python train.py --hidden_size=192 --num_attention_heads=9 --vocab_size=512 --norm="layernorm" --norm_eps=1e-05 --qk_norm=false --parallel_block=true --init="normal" --learning_rate=0.00203 --final_lr_fraction=0.1
Each number is 128 + 32 x the weight over its row's rms, rounded and kept within 0 to 255. Layers, rows and columns count from 0. The size above them is the row's rms in percent of the matrix's.

# layer 7 attention value, 288x192, rms 0.0377, rows 168-223, columns 128-159
size [ 97 106 101 100  94 108  96  97 105 107 100 102 106  96 101 104 108 113 104 103 103 107  95  97 106  99 100  98  96 114 103  98 105  95 105 100 104 110 103  96 103  96 108 102 102 110  99 103 105 101  95 103 100 106  91 105]
[[ 86 113 179 135  70 178 131 207 150 164 140  72 132 132  97 193  85 126 150 146 100 152 144  85 118 116 168 107 111 116 155 118]
 [102 192  90 131 161 126 141 104 158 128 109 140 142 117  93 142 138 153 165 142 151  84 118  95 111  81 149 169 146  38 136 171]
 [110 174 141  96 164 114  95 152  82 133 154 112 150  85 182 121 146 158 125 138 137  91 141  72 175 128 119  55  95 112 185 111]
 [151 131 183 135 151 116 177  98  93 124 104  68 184 138 126 154 148  81  78 117 142  88 158 121 165 114 124  76 144  81  77 165]
 [165 161 158 168 143 145 146 196 137 187 120 120 106 133 111 162  90  98 132  99  81 179 165 114 161 192  70  65 176 152  94  67]
 [109 114 165 147 102 112 179 200 177 143  86  72 111 107 130 162 143 170 149 104 149  57 107 131 132  86 139 125 130 178 152 105]
 [158 152 104 179  72 198 111 161 158 129 111 162  86 169  81 101 151 105 102  68 211 184 123 164 105  82 108 166 118 141  83 148]
 [164 150 135 109 117 112  36 144 152 101 138 172 147 149 123 148 141 164 202 144 119 138 157 124 186 117 160 131  49 158 145  99]
 [134  48 147 192 163 149 116 139 125 118  88 125 120 105 154 153 205 145 163 170 148 155 143 134 103 119 167  59 134 132 144  80]
 [ 87  90 152  92 119 117 124 127 150  72  99  98 138 133 103  91 147  62  69 172 108 158 113  92 132 115 104 139 130 130 133 145]
 [109 134 116  95 102 131 112  91 128 106 156 148 105 125 164  83 123 135  94 113 130 120 137 117 112 132 145 116 125 138 136 120]
 [120 121 115 193 101 120 126 146 151 102 181 185 127 118 126 115 125  66  39 111 129 144 167 161 163 126  79 139  80 103 184 146]
 [ 85 137  82 170 110 137 121 122  82 163 157 101 127 158  93 137 187 151 135  86 174 133 181  95  81  97 126 128 113 125 107 170]
 [159 145  59  94 123 123 129 110 123  68  92 135 144 159 163 105 139 113 196 140 142 169 104 128 196 131 142 143  74 150 155  80]
 [132  94  61 130 125 144 120 204  64 165 146 179 158 166 134 161 185 182  79 106  89 130 106 146  98 108  99 160 126 118 112 133]
 [ 84 172 137 143 119 148  89 159 171 128 149 111 109 154 108 166 116 103  82 122 141 121 138 111  41  42 142  94 115 136 132 168]
 [120 117 149 118 146 107 153 106  85 106 105 137  92 137  62 111 135  99  88 129 123 168 110 107 120 126 135 144 138  91 161 117]
 [ 99 122 128 173 128 135 133 126 155  86 149 141 138 204 135 104 177 135 160 111  93 141 153  86 153  69 116 196 131 115 153 132]
 [150  96 120  71 112 158 100 137 185 117 117  97 138 114 151 128 103 150 150 162 136 103 175 146 112 174 124  77 120 154 155 124]
 [150 166 167 106 140 147 161  65 151 144 159 107 102  87 165  89 131 126 117 120 143 176 119 141  87 178 134 155 197 132 141 109]
 [ 65 122 111 117 164 109 166 188 187 137 194 129  89 125 146 190 124 102  45 134 111 112 137 141  82 169 157 139 126 174 148 159]
 [ 98 160  94 120 140 138 116  79  91 125 143 100 138 133 139 188 121 143 215 128 117  98  82  97 171 149 136 147 133 111  86  75]
 [ 75 124 146  48 106 161 152 158 160 163  91  87 119 121 167 177  81 111  98 153 152 137 112 103  97 161 114 106 133  94 139 177]
 [158 136 107 171 144 141 106 174 112  89  95 161 168  91 109 193 183 101 167 136 160 127 102 132 103  84 155 156  96 114 122 107]
 [166 154 130  76 169 173 104 177 138 161 149 128 155 159 135 159 152  83 136 138  68 129 120  89 160 150 127 163 116 107  90 121]
 [105  95 192 168 143 156 129 129  96 148 165 202 138 144 152 111 148 195 122 150  95 166 123  48 156 152  88 108 131 173 177 133]
 [153 156 158  84 125 136 118 141 120 122 145  99 122 159 111 197  86 155 157 127 145 147  82 165 134 178 118 117 157 168 126 111]
 [116 129 110  80 133  51 116 123 128 142 173 134 150 155  89 117 126 104 120 106 116 123 147 122 145 158 175 137 105  76  94 185]
 [ 84 110 148 114 161 100 139 127 126 135 120 126  77 138  99  87 142  56  77 135 174 151 112  93 121 162 141 142 123 103 144 103]
 [ 86  87 142 155 127  89 156 191 130 108 179 123 143 123 126 163 158 137  97 134 142 129 126 115 120 146 114 139 145 134 156 128]
 [153 105 108  98 194 142 132  80 148 208  72 123 129 101 134 103 128 109 122 141 162 121 204 108  95  79 121 161  47 133 126 150]
 [135 104  76 141 104  90 126 139 161  89 164 106  89 159  70  86  77 206 191  93  71  94 197 100 132 100 108 155 161 141  48 104]
 [122 218 177 118 135 153 165 126 140 197 151  70 120 140  67 127 133 149 126 115 174  86 154  79 140  63 130 138 125 117  91 127]
 [100 129 151 137 105 169 151 130  20 122 108  66 150 143 122 108 140 113 101 135 162 112 140 132 143  92 137 109 132 133 131  84]
 [132 106 130 190 113 159 105 118  68 111 154 114 176 157 117 153 148  91  97 127 193  85 137 164 122 160 167 137 155 156 150 189]
 [141 135 118 134  95 137 182 147  80 136 112 139 200  88  95 150  96 173 134  82 169 160 122 192 126 113 139 131  74 103 106 160]
 [142  53 141 139  93 124  96 183  67 139  92 119  97  60 111 111 113 212 143 125 135 127 127 128  70 131  85 134  73  81  92  88]
 [117 129 180 144 129 181 157 198 121 128 102 106 124  86 161 105 135 165  87 113 168  73 163 120 118 122 167 182 141 161 117 162]
 [163 138 123 133 142 119 152 126 139  98 109 161 166  97 125 159 130 202 114 108 139 127 112 100 140  92 154 104 157 105 141 137]
 [121 131 155 108 142 116  77  62 155 112 163 109 173 113 113  83  60 145 105 102  89 141 165  93 143 140 135 111 100  80 117  75]
 [152 119 144 167 133 135 115 154 200 173 152 144 121 100 107 153  58  48  90 116 109 119 165 192 164 138 135 151  85 128 136 107]
 [149  75 112  95 128 161 137 155  67 133 117 179 118 169 141  99  79 149 141 156 153 123 142 107 136 121 160 108 116 137 159 115]
 [141 128 149 151 121  98 136 127 133 148 166  96 127  75 160 117  89 171 108 100 116 160 141 193 172 104 114 169 137 127 175 163]
 [134 140 102 157 130  95 140 148  51 160  88 157 139 117  74 111 112 116 140 116 137  28 110 135 145 180 155  87  83 177 147 169]
 [ 84 155 168 136 149 122 115 140 125  92  86  96 116 136 143 138  85 104 119 129 148 170 136 163  87 117 178 117 161 110 130 127]
 [143 113 126 112 140  86 130 145 109 157 204 175 143 116 113 133 103 126  79 140 121  82 124 138  73 140 124 118  92 117 135 134]
 [109 134 139 102 162 107 108 105 138 152 131 144 144  63 175 145 134 164 100 114 155 180 169  97 151 145 103 102 118  71  95 166]
 [151 144 155 112 175 127 122  61  93 130 144 129 154 127 108 130 141 140 102 101 115 117 146 135 117 105 116  97  53 124 132 186]
 [124 165 129 100 111 143 114 155 107  10 150 110 209  88  69 125 173 133 109 165 102 100 179  98 167 182 179 173 113 124 108 174]
 [ 89 182 155 181  98 109 125 165 187 138 112 100 149 102 129 116  66 134 105 100 165 130 154 119 230 163 110 114 140  96 149 112]
 [176  83 118 132 135 134 143 218 141 157 112 154 125 169  81 171 122 143 101 102  71 116 165 115 135  78  88 143 108  87 122 154]
 [ 81 110 108 160 162 136  61 122 149 169  99 124 195 114 102 141 145 109 137 199 104 188 131  94 123 110 191 133  98  77 124 135]
 [135 158 139 173 128  99 131 168 152 149 156 152 118 104  78 154  99 150 147 136 111 111 113 155 147 116 130 108 121 151 141 159]
 [133 143  84 156 121 124 108 143 111 117 101 161 111 108 173 147  80  88  78 125 130  77 115 108 199  98  55 108  94  94 150 109]
 [113 176 100 122 105 124 174 114 158 140  94 155 176  93 143 101 106  88  87 171 107  94 115 156 115 148 202  92 140 124 134 128]
 [107 149 129  89  88 106 108 136 147 192 160 140 120 182 138  80 124 107 130 141 160 182 105 117 104  93 156 138 151 174 134 154]]
# layer 7 attention output (transposed), 288x192, rms 0.0285, rows 168-223, columns 128-159
size [104  87  93  98  92 117 104  88  92 103 101 110  92  96 100  93 100  92 101 104 100 108  93 100 121  92  93 103  94 115 116  97 106 103 101 107 105 107 105 100 110  99 104 103 105  88 108  97  97 113  98 100  97  98  89  98]
[[157 159  99 181 167 131 111 112  92  99 145 134 121 100 109 124 117 159 100 170 159  84 113 141 147 123 113 188 132 126 154 132]
 [ 76 106 123 177  86  84 156 134 208 131 128  43  89 142 131 109 132  80 104 191  95 140 142 119 110 184  97 129 166 165 115  77]
 [216 155 102 124 154 168 160 121 149 147 138 113 162 154  79  75 151 144 132  96  92 145 148 157  96 145 140 140 182 107 100 104]
 [ 96 114  97  96 116 138 112 139 149  95 144 193 106  98 164  81 112 124 153 173 117 141 130  94  43 149  77 135 139 157 171 102]
 [102 162  73  81  92 118  81  99 143  92 145 130 139 116 172 147 172 149  81 116 162 132 149 150 116  99 126 188 170  95 132 150]
 [146 176 130 104 197  96  87 112 126 132 133 149 181 130  77 138 106 107 146 146 118 133 125 148 112 148 159 130  77  94  58 116]
 [106 114 110  88 151 121 118 117 134 140 139 126 132  63  88 186 160 103 115 162 124  61 116  93 155 135 106 139 102 141 168 115]
 [181 137  88 141 142 111 188 139 163  95 160  75 174 131  82 130 136  86  48  88 131 157 151 161 119 157 143 135 139 139 148  97]
 [100 175 138  90 196 160 156 102  64 152 195 120 180 123 147 139  60 139  84 122 106 104 130 182 115 119 110 159 118  93 134 110]
 [ 97 113 126 150  85 165 128 174 111 148 143 174  69 138 172 141 122 147 161 164 171  61 113 122 116 129 105 111 142 177 159 139]
 [127  62 130 194 165 169 173 129 131 154 114  97 120 109 135 161 137 102 137 168  77 119 170 108 124 118 116 111 180 126 169 162]
 [157 134 120  86 133 166 122 101 124 136  97  77 101 123 174 173 163 169 146 110  98  74 102  86 112 124 167 142 141 183 147 156]
 [138 116 144  90 118 128 138 154 159  93 147 149 103 130 193  58  87 164 179 169 107  79 133 112 121 152 162 123  93 116 147  86]
 [199 182 159 214 103 118 121 121 110 211 164  53  81 111  50 136 122 111 117  90 145 129  97 126 122 148 114 156 107 105 129 173]
 [183 135 161 114 165 104 123  68 159 104 200 107 131  65  74 114 128  87 119 142 133  85 137 143 157 170 143  86 100 115  74 131]
 [151 126 122 136 192 172 133  97  98  77 145 159 126 135 139 126 181 107 170  83 176 157 139 134 142 167 125 139 128 107 148 144]
 [169 155 164 120 146 135 127 117 147 156 150  91 139 164  99 152  90  83 157 102 196 124 110  83 136  96 147 149  94 182 118 163]
 [139  89 168 186 142  98 128 155 154 167 153  87 127  97  96 172 121 119 117 127 196  96 101 114 147 161 135  90 118 149  80 163]
 [137 180 132 175 181  81 161 127 143 132 167 119 139 157 155 112 144 125 148 106  84 145 124 130 125 123 129 157 101 103  97 124]
 [ 80 127 135  82  87  91 111 150 155 148  93 175 135 151 193  99 108 185 122 168  96 100 138 179 179  72 138 109 139 153 119  98]
 [133 116 177 123 159  86 112 140  94 143  83 210 165 168 176 101  82 144 171 143 177 171 126 147 156 162 131 114 148 127  86 102]
 [125 153 136 140 169  81  99 111 121 138 153 155  90 125 128  67 132 156  46 169 153 147 178 184 104  97 130 156 193 120  99 122]
 [156 126 161 170 157  94  94 160 129 136 100 186 117 142  89 103 147 186 150 109 182 161 104  94 172 118 125 142 125 108 106  98]
 [161 159 145  49 145  95  88  21 114 129 107 118 145 174  80  94  88 120 105 123 171 130  78  66 134 199 150 135 122 154 135 118]
 [ 82  83 115 102 168 133 160  65  66 207  76 137 134 139 197 158  95 185 109 129 183  82 172 188  92 128  93 123 100 127 137 134]
 [150 185 130  82 116 130 133 154 170 116 185  75  66 102 158 128 128  68 182 105 154 145 177 146 133  81 160  64 131  84 130  99]
 [100 105 135 115 157  91 152 154 140  96  91 113  86 157 103 104 107 117 140 186 111 129 156  73 110 106 202 116  95  48 151 142]
 [113 156  57 160  88 167 128 126 119 196 125 109  90  82 139 140 133 109  63 144  62 179 109 107 114 155 148 150 133 170 174 101]
 [177 121 128 163 143 195 104 171 143 129 100 174 111  85 121 166 174 127 156 103  96 127 108 105 119 132 100 184 156 133  90 150]
 [129 120 104 155 141 150 119  80 144 124 111 132  76 168 174 150 127 125 115 110 166 143 104 123 139 150 109 152 131  94 154 149]
 [152 165 143  87 110  87 157 140  81  48 132 137  95 128 136 135  87  99 178 149 126 145 200 114 125 160 138 103  80 110 156 198]
 [ 83 158 110 101 133 146 147 152  83  78 129 142 147 141 134  81 133 142 120 132 115 172 174  84  54  98 142 111 113  92 164 135]
 [100  80 183  56 161 220 110 145 115  69 184 195 131 140  88 111  42 145 140 121  77 128 127 160 103  92 168 161 113 113 172 120]
 [130 124 156 132 101 138 180 183 149 123 148 135 124 139 114  98 108 125 132 121 140 145 109 136 153 170  92  70 120 160  83 119]
 [ 78 126  94 120 150 127 138 160 138 184  89 135 125 118 182 197 127 204 100 118 110 101 125 143 152 120 114 143 138 137 145  75]
 [149 140 170 159 130 123 154 163 159  87 127 161 108 204 130 137 138  96 120 102 113 112 197  76 148  90 127 124 117 103 169 138]
 [121 142  83 103 162 156 105  99 141  40 130 117 134 145 116 117 127  50 174 131 174 125 177 101 140 153 144 126 130 135 134 200]
 [150 181 190 110 150  94  85 149 110  79  97 140 183 118 122 135  84  80 129 204 187 134  99 136 166 133 160  65 158 107 126 141]
 [137 155 117 170 134 107 137 150 151  59 184 136 147 173 102  59 102 132 120 111 180 150 159  97 109 155 102 123  64 131 131 158]
 [100 123 152 179  93 105 149 140 127 134 179 102 157 110  70  69 121 109 113 193 103  97  83 114 139 146 119 131 145 195 138 114]
 [113 165  95 112 156 113 174 122  77 151 128 119 139 144 188 166 170 214 110 178 140 123  95 117 113 119 194 114 114 143 160  80]
 [159 167 143 129 108 142  96 135 157 142 125 102 154  84 136 139 187 115 164 129 119 166 118 140 121 138 149 117 174 128 128 152]
 [133 121 124 144  62 180 102 119 159 104  97 143 187 141 112 115 180  71 103 129 162 115 187 140 149 147 129  94 179 131 147 145]
 [ 90 103 173 114 131 137 117 178 155 141  90  93 160 160 130 128 142 108 148  63 123 195 136 113 154 148 117 127 138  89 101  99]
 [168 155 152 124 122  66 110 111 141 153 144 104 159  93 101  83 138  53 183 193 134 120 140 150 145 184 159 163 159 167 131 133]
 [150 120 109 119 103 144 108  86 136 173  96 138 141 128 217  87 104 133 126 149 116  75 108  73 142 104 132 119  96 123  59 140]
 [132  97 119 134 156 130 176 125 149 111 167  95 119 121 128 155 101 136 103 207 119  98 112 152 158 114 171 138  99 189 199 112]
 [169 114 172 114 164 178 114 136 135 186 121 172 133 171 150 111 160 152 123 173 129 122 130  66 102  76 125  59 137  78 122  89]
 [ 92 124 137 156 113 157 130  96 150 163 169 107 112 107 158 103 126 134  80 140 102 115  88 129  18 175 125 126  89 157 129 127]
 [165 133 115 150 120 112 144 185 132  64 155 127 169 116 128  54 167 106 111 171 104 144 107 155 139 103 148 104 136 161  61 151]
 [203 148 110 152 117 130 148  96 131 110 171 123 109 122 110 119 151  81 153 172  77 120  92  57 112 116 117 133 125 115  86 141]
 [139 122 151 107 111 130 158 133 148  58 155  92 100 120 133 121 118 130 148  92 139 150 144 152 123 237 118 101 114 136 138 161]
 [137 120 121 137 156 135 113 101 156 156  92 204 132 177 157 124 170  94 136 170 129 110 160 134 146  93 117 151  83 114  73 134]
 [192 166 155  68 199 128 117 137 159 169 121 112 141 137  86 129 188 107  93 171  48 106 118  93  83 139 107 120  68  91 164 179]
 [ 99 163 149 171 113 184  92 128 107 108 161 147 116 118 135  90 149 149  93 122  94 168  81 154  72 136 106 141  93 166  72 107]
 [100 139 167  97 143  86 149 102  83  80  92 171 111 142  77 223 122 153 110  98 127  93 157  95 175 104  83 163 115 124 133  69]]
# layer 7 attention query, 288x192, rms 0.0463, rows 192-235, columns 128-159
size [114  81 100  85 101  81  98  90 105  88 104  82 107  83  91  96  86 115  94 109 100  92 103 100  97 103  92  95 101  91  92  98  86  90  78  89  85  93  93  97  94  88 100  83]
[[102  92 132 157 193 157  93 104 141 152 141  98 104 100  90 123 154 162  81 124  47 137 130 114 109 134 123 107 116 136  85 208]
 [125  85  91 157 140 122 105  97 143  65 136  92 167 180 162 104 158 125 164 153 144 141  88 141 144  98  93 111 162 107 118 210]
 [122 130 112 109 153  80 153 168 127  43 130 144 185 137 147 153 147  78 107 121 167 132 100 115 124 122 126 118 139 130 169 162]
 [109 163 147  58 125 123 129 182 133 142 172 171 119 131 123 125 111 141 106 113 157 116 129 157 146 106 178 177  82 156 144  90]
 [150 111 113 105  91  80 136 131 120 136 129 155 182 187 128 197  83  84 102 173 169 171  73 108 160 141 124 121 154  95 123  80]
 [ 87 109 119  84 154 149 131 125 140 166 164 130  98 121 136  77 108 145  86 157 144  84 144  42 120 117 150 132 134 156 133 119]
 [121 138  96 142 128 157 114 117 151 132 172 114 140  84 105 128 128 135 126 120  45 101 141 196 108 173 132 134 122 151 106 155]
 [135 127  89 150 112  93 134 173 119 148 125 122 199 157 158 133 131 109  77 149 167 134 104 102 134 138 124 139 162  97 122 127]
 [172 193 131 112 145 191  84  98 103 125 147 106  80 129 120 123 107 174 178 116  79 139 153 195 109 129 118  89 116 114 149 121]
 [123  72  98 102 140  96 115 124  83 110  54 150 192 133 107 138 157 108 124 138 174 128  98 142 146 104 167  60 168  65 163 102]
 [138  88  85 150 145 174 133 102 142 128 168  95 100  88 139 115 115 167 123 142  75 170 142 144  75 112 107 148  96 175  85 133]
 [149 124 100 104  72 163 122  88 194  95 132 116 115 104  94 173 203  55 137 138 126 108 139 125 146 177 100 125 100 122 125 166]
 [130  99 133 112 128 128 137  98 143  73 133 134 157 161 133 179 163 109 140  98 136 135  93  77 132 122 189 146 150 157 146 118]
 [153 136 158 139  80 144 180 126  37 116 145 108 149 168 126 142 122 163 117 110 157 153  93 113 142 139 134 163  94 126 148 116]
 [126 138 128 167 131 141  66 131 148 125 174  90 142 122 166  95 111 147 114 139 101 147 120 128 109  72  84 108 132 163 142 143]
 [ 56 110 161  80 183 147 103  97  73 164 109 126 144  73 137 119 147 133 118 174  87 143 195 219 108 121  80 130  95 135 124 116]
 [142 110 123 180  94 163 131 150 148  94 173 115 140 131 135  37 122 105 107 100 124 177 172 104 161 167 129 131 137 148 129 150]
 [ 65 174 122 114 121 100 175 162 127 183 143 137 104 186 115 106 152 142 144 186 170 126  40  74  70 154 142  96  85  76 166 129]
 [136 187 131 144 128  95 159 171 179 108 117 148  72 136 125  79 176 149 188 131 108 158 122 143 141 125 173  76 143 104 102 115]
 [ 71 141 107 105 137 145 103 123 146 119 125 104 113  84 107  95 131 157 137 122  42  75 130 167  92 134 119 132 120 190  84 161]
 [158 187 141 146 132 149 125 129 122 168 106  85  77 138  68 152 163  99 129 159 156 110  86  99 103  80 165  74 128 134 102 127]
 [194 120 113 156 131 117 139 117  91 154 105 121 143 114 163 120 146  86 120 106 173  97 128  92 153  75 201  83 180 145 175 129]
 [143 185 107 148  98 140 144 111 127 130 167  50 141 147 125 108  66 126  90 134  56 165 162 153 139  97 133 128 135  93 152 150]
 [101 151 176 142 156 132 143 147 122 144 138 125 117 101 127 146 106 125 145 174 122 118  92  99  91 156 123 125 158 126 153  91]
 [138  92  79 113 201 126 130 139 140 141 162  93 111  97  73 126 123 133  97 159  97  91 130 138 146 151 130 112 117 159  70 140]
 [164 123 132 123 136 175 147 162  95  77 127 161  94 224  75 116  88 127 105 156 133 142 131  72 150 133 161 153 104 101 161 143]
 [139 155  95  90 123 129 127 150 161 142 188 148  37 181  82 144 124  90 128 148 141 135  84 193 134 166 105 125 115 107 198 122]
 [141 142  92 173 202  98  95 160 168 172 116  99  62 134  88 114 143 140 100 162 150 165 134 233 185  90 102 124 124 167  67 177]
 [128 127 178 141 161 137  86 103 141 145 117 141  72 198 130 132 140 140  90  99 188 170 144  97 152 115  94 107 155  62 111 139]
 [114 111 133  99 145 172 127 139 151 128 135 147 109 147 104  81 143 146 160 117 197 132 105 163 153  79 104 103 116  82  69 114]
 [124 104  81 135 116 135 108 154 145 132 165 152 133  91 147 111  95 109  75 142  97 151 150 140 136 144 160 165 118 181  90 119]
 [116 125 123 126 153 121 121  63 131 114 135 101 129 102 105 203 153 195 111 129 124 103 129 126 113 115 113 141 167 121 134  74]
 [130  87 126 120 137 156 186 133 119 170 175 106 124  96  87  33  84 112  70 124 142 114 120 143 117 115 166 144 123 132 160  81]
 [129  68 116 123 136 160  90 180 112  61 160 149  86 132 133 159 122 115 116  99  81 131  80  80  78 143  81 176 131 137 128  79]
 [106 109  93 186 148 129 127  76  94 170 196 164  42 122 146  82  19 121 116 139 127  44 133 145  96 171 146 128 120  71 108 100]
 [124  98 114 116 110 133  87 127 135 140 135 159 112 191 106 162 157 198 123 135 127 134  65 101 162 158 123 131 131  72 159 128]
 [140 129 105 110 116 125 139 114 124 169 166 133  59 129 130 169 125 128 113  67 160 188 183 141 133 132 154 157 162 129 127 145]
 [110 117 137 120 129 121 147 145  88  81 170 127 165 200 136 177 151 151 103 134 118 119  79  66 139 193  70 109 128 130 148 132]
 [132 128 143  62 123 178 150 131 151 145 117 104 110 122  97 172 128 103  72 136  78  95 144 127  88 146 118 132 123 115 126 128]
 [125 175 122 165 173 169 147 116 173 175 112 130 113  95 134  80 109 121 165 147 101 114 147 149  58 126 181 155 144 150  91 120]
 [111 131 156  88 126 151 103 121 179  72  71 152 141 167  89  84 167 138  95 113 163 122 123 151 104 172 107  94  81  89 125  88]
 [126 127 100  60 119 114 133 120 109 179  60 146 146  89 130  93  92 140 119 165 137 122 159 118 103 161 139 154 125 158 115 132]
 [ 76 136 128  99 150 136 121 115  78 159 124 106 127 133 168 175 144 124 111 142  45 126 178  78  95  85 128 160 154 171 112 102]
 [129 104  99 172 155  99 163 114 148 108 147  82 173 172 162 144 140 173 160 115 101 109 103 133 108 117  62 151 129 149 129 161]]
# layer 7 attention key, 288x192, rms 0.0453, rows 192-235, columns 128-159
size [108  81  97  82  98  81  97 101  89  83 100  92 100  90 105  91 108  96 123  90  98  97 105  90 100 103  93 100 100  88  91  94  91  86  93  85  93  97  90 109  88 100 101  86]
[[110 101 199 102 132 153  96 135 125 143  67 152 130 113 134 138 110 113 108 185 136 185 177  72 152 130 176 121 133 198  88 119]
 [ 95 143  92  96 142 103 161 117 106 122 134 173 137 134 162 117 135 154 100 143 128 183 134  85  79 150 139 131 124 142 146 142]
 [ 99 124 108 145 127 155  98 191 163 125 181 153 133 145 124  91 123 181 180 133 125 105  66 146  80 105 144 160 110  77 202 147]
 [ 73 131 128 166  92 135 150  61 156  94 187 116 178 176 100 154 135 131 128 151 127 118  77 142  81 176 101 134 100 122 184 120]
 [130 153 184  85  99 169 153 114  88 156 166 187 118 201 120 195 160 163 119 134 107 102 119 138  81 161 133 121  85 111 154  96]
 [129 124 115 180 120 126 158  98 114 136 106  90 130 128 133 141 159 176  96 141 134 137  94 150 148 138 129 116 166 141 130 116]
 [137 125 153 115 118  91  88 162 118 118  96 117  85 134 140 182 141  88 102  93 117 163 190 179 155 137 113 106 172 141  87 108]
 [ 76 143  83 110 113 130 117 108 112  79 110  87 159 184 125  92  86 155 162 177  62 101 118 136 102  80 156 166 121 105 169 123]
 [162 108 155  64 155 152 104 128 112 155 131 117 124  77 104  92 118 104 123  75 131 143 163 116 198 122 133 134 122 196 103 178]
 [178 102  97 125 168 115 135 100 120 146 125 101 127 112 112 145 107 139 158 159 111 133 114 143  98 161 110 141 170  84 208 129]
 [146 169 134 101 152  93  86 127 121 128 110 116 101 104 145 178 112 106 131 135 150 120 121 123 168 133 154 153 127 104 115 145]
 [125  83  95 111 125 175 122 108 171 126 132 132 129 121 140 123 118 114 136 149 136 143 176 115  67 150 107 154 136 167 112 144]
 [ 83  97  70 118 114 142 104  83 127 123 142 152 165 150  95 106 149 182 222 134 168 103 115  89 105 137 124 150  91  82 154 200]
 [146 124 126 191 112 156 156 136 163 150 126 166 134  85 114 152 163 151 111 197 105 145 130  87 182 115 160  93 113 172 211 157]
 [126 121 116 134  83  77  78 148 105 116 148 138 136 115 113 108 123  95 124 139 133 169 132 160 197  99 153  89 124 108 131 173]
 [122 188 159 185 114 121 138 155 160 131  95  55 117 130 175 176 182 139 107 146 135 128 180 140 146 101  78 128 105  94 128  99]
 [147  96 126 152 148 108 141 143  94 121 162  93 103 120 151 125 124  92 111 127 164 119 133 101 157 115 139 135 190 134 135 185]
 [ 67 120  93 144 102 143 185 108 159 124 116 172 154 133  73 117 117 180  66  71 119 136 112 107 159 157  63 136  99 102  99 171]
 [147 165 153  81 175 100  82 150 101 119  58  77 139 114 148 146 129 124 132 116 100 159 190 174 164 112 165  81 127 147 102 128]
 [157 160  99 119 179 130 151  86 106 131 139  81  93  94  77 190 135 137 133 186  96 134 131 173 115 126 123 121 154  97 127 139]
 [185 160  91 134 115  87 117  81 128 120 132 159 167 137  66 103 208 112 133 160 135 130 141 183 149 123 128  57 105 120 108 134]
 [134 167 105  95 154  92 124 124 135 154  94 109 132 140 135 126 173 101 196 120 124 119 113 143 191 122 188  72 168 132 151 131]
 [115 139 125 139 128 121  67 109 104 176 152  92 110 138 108  84 127  93 106 116 105 161 119 118 108 118 112 108  88 151  32  97]
 [105 153 176 110 126 148 105 134 132 125 133 101 105  82 128 102 146 130 106 134 109  99  86 152  91 185  95 124 105 131 165  99]
 [115 179 129 149 157 160  79 128 121  76 137  67  80  37 104  76 211 102 148 127 112 103 119 144  55 130 131 160 134 102 115 158]
 [134 100 170 121  92 178 130 166 146 162 127 161 167 107  99 118 150  97 161 110 143 168 137 121 161 173 119 188 106  91 141 179]
 [124 109 150 116 105 129 137 118 118 110 118 114 109 136 109 198 102  96 138 156 140 145 162 101 143 111 161  86 139 131 155 174]
 [107 108 168 146 124  77 152 123 134 134 140 176 123 149 103  74 109 151 160 112 114 129  97 170 111 140 114 104  84 136 100 128]
 [141 123 141 185  79 167 177 122 109 140 180  42 167 136 151 177 106 152 132 151 146 127 104 117 161 102 144 122 113 144 157  81]
 [172 146 152 161 138  80 168 144 113 138 141 115 134 155  87  79  98 167 187 210 202 119 138 165 116 139 146  69  78  89 147 136]
 [127  63 103 167  76 135 167 128 146  91 131 121 129 133 124 107  91 141 170 103 135 141 161 123 147 165  87 140 166 171 121 110]
 [127 112 125 153 100 197 111 127 113 153 125  51 122 110 138 145 103 134  98 152 119 149 128 107 113 154 136 101 171  92 137 138]
 [171  90 116  80 108 131 170  93  56 157  99 104 155 177 128 170 176 141 101 132 130 112  93 161 178  76  45  86 179 116 152 170]
 [166 144 112 131 166  94 114 122 136 121  74 151 130 122 108 157 146 158 140 113 145  74 141  65 151 125 145 139 141 138 255 134]
 [128 124 137  92 212 149 134 144  94  95 136 124 121  94 150 140 158 175 157 109  97 150 159  90 102 144 128 101 141 136 115 158]
 [143 153  95 123 136 113 164  97 162 125 127  83 180 115 122 184 124 138 165  92 114 167  96 140 142 114  83 183  77 107  61 140]
 [159 120 160 151 221 142 102 180 187 169  91 135 125  76 121  89 156 127 124 121 101 126 140  96 159 122 140 145 136 168 132 153]
 [ 74 129 134  91 107 120 131  71 135  97  97 154  92 150 130 150  79  96  85  99 125 146  92 132 184 119 144 133 117 116 126 122]
 [161 212 140 111 163  91 177 145  33  86 153 135 121 128  98  85  93 186 173 121 131 132  86 109 114 128 143 147 109 117 120 156]
 [104 132 138 141  99 145  68 210 116 174 154  85 110  84 126 146 143  80 132 128  99 145 122 105  79 139 140 141  95 114  97 164]
 [163 149 145 108 112  95 193 120  94 115  89 162 147 139 202 160  72 114 120  92 137  64 123 115 162 138  89 161  87 108 137 100]
 [153 193 103 101 130 134  86 121 129 169 120  98 109 112  96  76 176 132 112 114  94 135 138 100 107 154 141  88 130 119 114 145]
 [133 157 144 167 176 152 108 131 168 181 145  87 100  79 110 185 162 109  93 156 103 106 173 148  94 175 173 122 102 151 134 170]
 [158 156  94 120 103 156 139 139  71 195  31 104  82 158 118 182 108 127 140 154 135 156 129 196 109  92 115 152  71 136 133 150]]